config.toml
num_hidden_layers = 12
head_dim = 32
norm = "rmsnorm"
norm_eps = 1e-05
qk_norm = false
parallel_block = false
init_std_up = 0.044
learning_rate = 0.00585
lr_mult_o = 2.0
beta1 = 0.95
warmup_steps = 200
max_steps = 12623
Each number is 50 + 12 x the weight over its row's rms, rounded and kept within 0 to 99. Layers, rows and columns count from 0. The size before them is the row's rms in percent of the matrix's.

# layer 9 attention key, 128x128, rms 0.145, rows 106-111, columns 0-127
104:57 49 34 53 71 64 31 45 49 37 26 42 42 62 58 67 52 36 50 53 63 46 62 37 43 43 66 76 47 64 52 35 68 35 63 60 43 65 36 69 40 60 58 45 44 59 29 69 59 35 47 52 51 56 41 54 57 59 56 51 53 50 50 56 33 22 59 47 41 23 49 51 55 31 26 57 44 44 59 41 64 41 46 28 37 45 33 68 52 50 41 46 38 48 55 32 45 66 66 46 31 68 83 55 44 44 62 63 32 46 53 62 31 41 38 50 43 46 40 48 66 36 48 41 40 56 56 43
085:54 60 37 50 57 54 33 54 62 43 56 44 52 20 46 55 45 46 29 52 64 40 59 43 36 44 38 29 50 66 59 48 44 59 60 50 46 53 33 55 53 65 59 47 56 51 51 53 58 39 57 64 66 59 50 20 44 57 66 35 49 52 49 39 36 68 38 54 57 70 47 89 56 35 48 62 43 38 73 52 48 51 59 44 23 44 59 39 76 37 45 52 33 33 48 67 60 20 50 49 45 47 34 39 59 58 58 39 49 41 56 38 32 53 49 55 53 59 34 78 31 41 50 35 54 41 36 56
093:49 64 55 49 47 35 71 42 49 45 52 49 57 60 73 50 35 10 56 67 39 75 65 27 56 39 39 72 31 44 58 58 58 59 69 51 56 34 53 40 39 39 29 40 52 52 62 53 42 53 39 56 49 38 39 37 41 42 23 45 46 43 15 27 64 56 44 42 45 43 49 53 55 41 53 36 50 65 40 51 56 59 49 60 75 37 43 47 56 54 37 50 73 39 40 52 40 61 50 42 47 26 60 56 54 51 51 48 50 37 29 59 51 46 60 52 53 40 41 48 42 37 58 78 63 62 58 47
102:63 46 56 65 55 47 57 35 44 52 31 64 26 60 40 63 53 55 57 49 71 64 16 40 37 45 51 44 70 44 47 42 56 29 70 51 58 46 40 70 44 47 38 28 52 37 39 47 32 48 56 45 60 59 23 50 49 50 74 42 36 41 22 59 41 61 33 68 60 48 53 64 58 48 49 42 44 48 53 64 50 35 42 40 61 21 33 55 70 32 64 60 30 62 53 51 37 28 56 63 49 35 49 37 41 51 64 43 47 50 38 54 51 61 66 47 36 58 39 52 47 41 60 56 67 42 40 51
100:34 37 32 66 51 37 24 50 49 32 28 51 31 50 57 41 58 32 63 51 56 55 43 44 40 77 44 64 56 61 57 55 62 42 48 50 44 38 73 44 59 48 49 47 49 52 45 61 50 47 62 59 59 31 52 38 42 57 58 33 43 61 49 60 37 73 50 63 49 64 69 53 53 64 65 46 69 48 62 62 66 41 49 27 35 52 52 19 48 50 40 49 55 09 55 51 71 50 60 58 57 58 52 50 38 37 56 54 67 35 73 52 66 43 51 58 37 39 50 53 55 49 67 60 30 52 72 54
098:33 50 40 66 67 31 56 48 39 46 59 42 46 51 28 43 44 56 43 51 59 62 49 27 41 30 48 43 35 58 46 42 40 38 47 57 36 67 23 62 41 25 53 37 48 51 26 58 48 64 43 49 46 43 70 60 40 59 76 62 55 38 39 40 16 29 48 56 54 51 43 79 51 67 33 47 51 49 41 30 55 35 63 41 59 61 41 29 49 38 42 36 59 63 57 51 37 41 65 45 51 76 37 40 56 48 67 43 47 43 58 42 53 45 28 64 46 55 39 65 47 47 46 46 29 53 46 50
# layer 9 attention query, 128x128, rms 0.138, rows 107-111, columns 0-127
077:46 35 50 64 51 70 67 64 48 66 52 69 32 61 54 25 26 64 42 42 50 28 52 14 38 45 59 58 49 56 61 62 29 63 61 50 59 65 46 35 43 63 63 56 58 54 40 65 28 53 53 28 45 30 48 62 71 55 49 54 57 50 28 47 30 42 43 49 65 33 50 21 60 44 62 63 68 53 54 58 50 57 46 52 49 47 48 67 62 30 61 55 51 50 42 51 38 45 40 43 49 56 51 68 48 43 34 57 48 24 46 47 43 41 54 36 63 46 60 45 56 47 35 66 41 67 59 62
085:53 49 43 65 50 66 43 50 56 50 49 45 47 40 39 48 63 49 53 50 58 63 33 53 60 65 63 71 57 51 49 68 52 70 43 63 46 47 46 46 52 56 42 35 59 57 41 32 11 49 37 63 44 62 59 24 55 44 64 43 57 56 55 47 52 39 41 37 24 28 74 44 57 36 46 50 21 40 53 67 43 43 49 59 40 59 40 35 29 73 62 45 46 34 66 41 58 39 70 65 56 76 48 44 45 40 42 37 54 42 41 64 47 56 61 69 47 50 17 52 32 63 60 51 41 55 44 53
090:46 57 44 40 42 68 56 51 32 77 48 51 41 63 56 36 39 34 42 33 55 42 76 48 09 38 45 52 51 26 50 53 56 65 49 48 47 69 37 34 52 37 37 48 36 48 50 65 29 44 77 63 54 69 57 47 50 63 66 48 56 60 57 44 51 55 60 44 60 49 54 38 63 49 24 59 63 66 53 43 60 63 37 60 44 51 40 51 44 58 55 28 34 47 59 40 32 57 53 49 59 38 48 44 49 57 37 64 44 36 60 42 43 61 53 61 69 56 29 88 63 45 42 54 50 44 48 62
089:49 56 65 40 24 50 45 56 53 46 53 48 69 44 54 61 63 47 39 55 35 62 40 64 40 38 56 34 37 53 47 80 41 60 53 24 36 49 32 40 43 29 57 42 49 29 32 85 41 49 67 67 54 55 69 27 47 54 67 57 47 35 45 61 55 45 57 55 64 26 44 40 71 56 39 48 50 58 39 49 52 50 39 64 58 55 69 41 53 53 50 29 58 54 39 55 48 39 57 29 40 59 37 58 48 39 46 43 47 57 54 32 55 43 55 51 36 59 53 47 41 41 42 88 30 56 49 34
091:44 55 60 41 28 59 62 36 52 60 58 50 40 37 51 41 48 43 68 44 38 49 35 54 37 41 46 67 60 35 49 49 26 44 53 51 56 67 55 52 36 60 44 68 53 64 59 68 65 60 59 26 60 50 35 56 47 72 53 56 55 56 64 40 57 33 45 61 70 33 30 36 56 29 33 57 38 64 50 52 43 59 83 43 45 65 44 60 21 60 64 61 57 72 53 62 45 54 52 37 75 52 46 60 42 54 56 50 54 44 60 47 50 53 49 30 54 47 75 44 76 73 42 43 63 35 50 47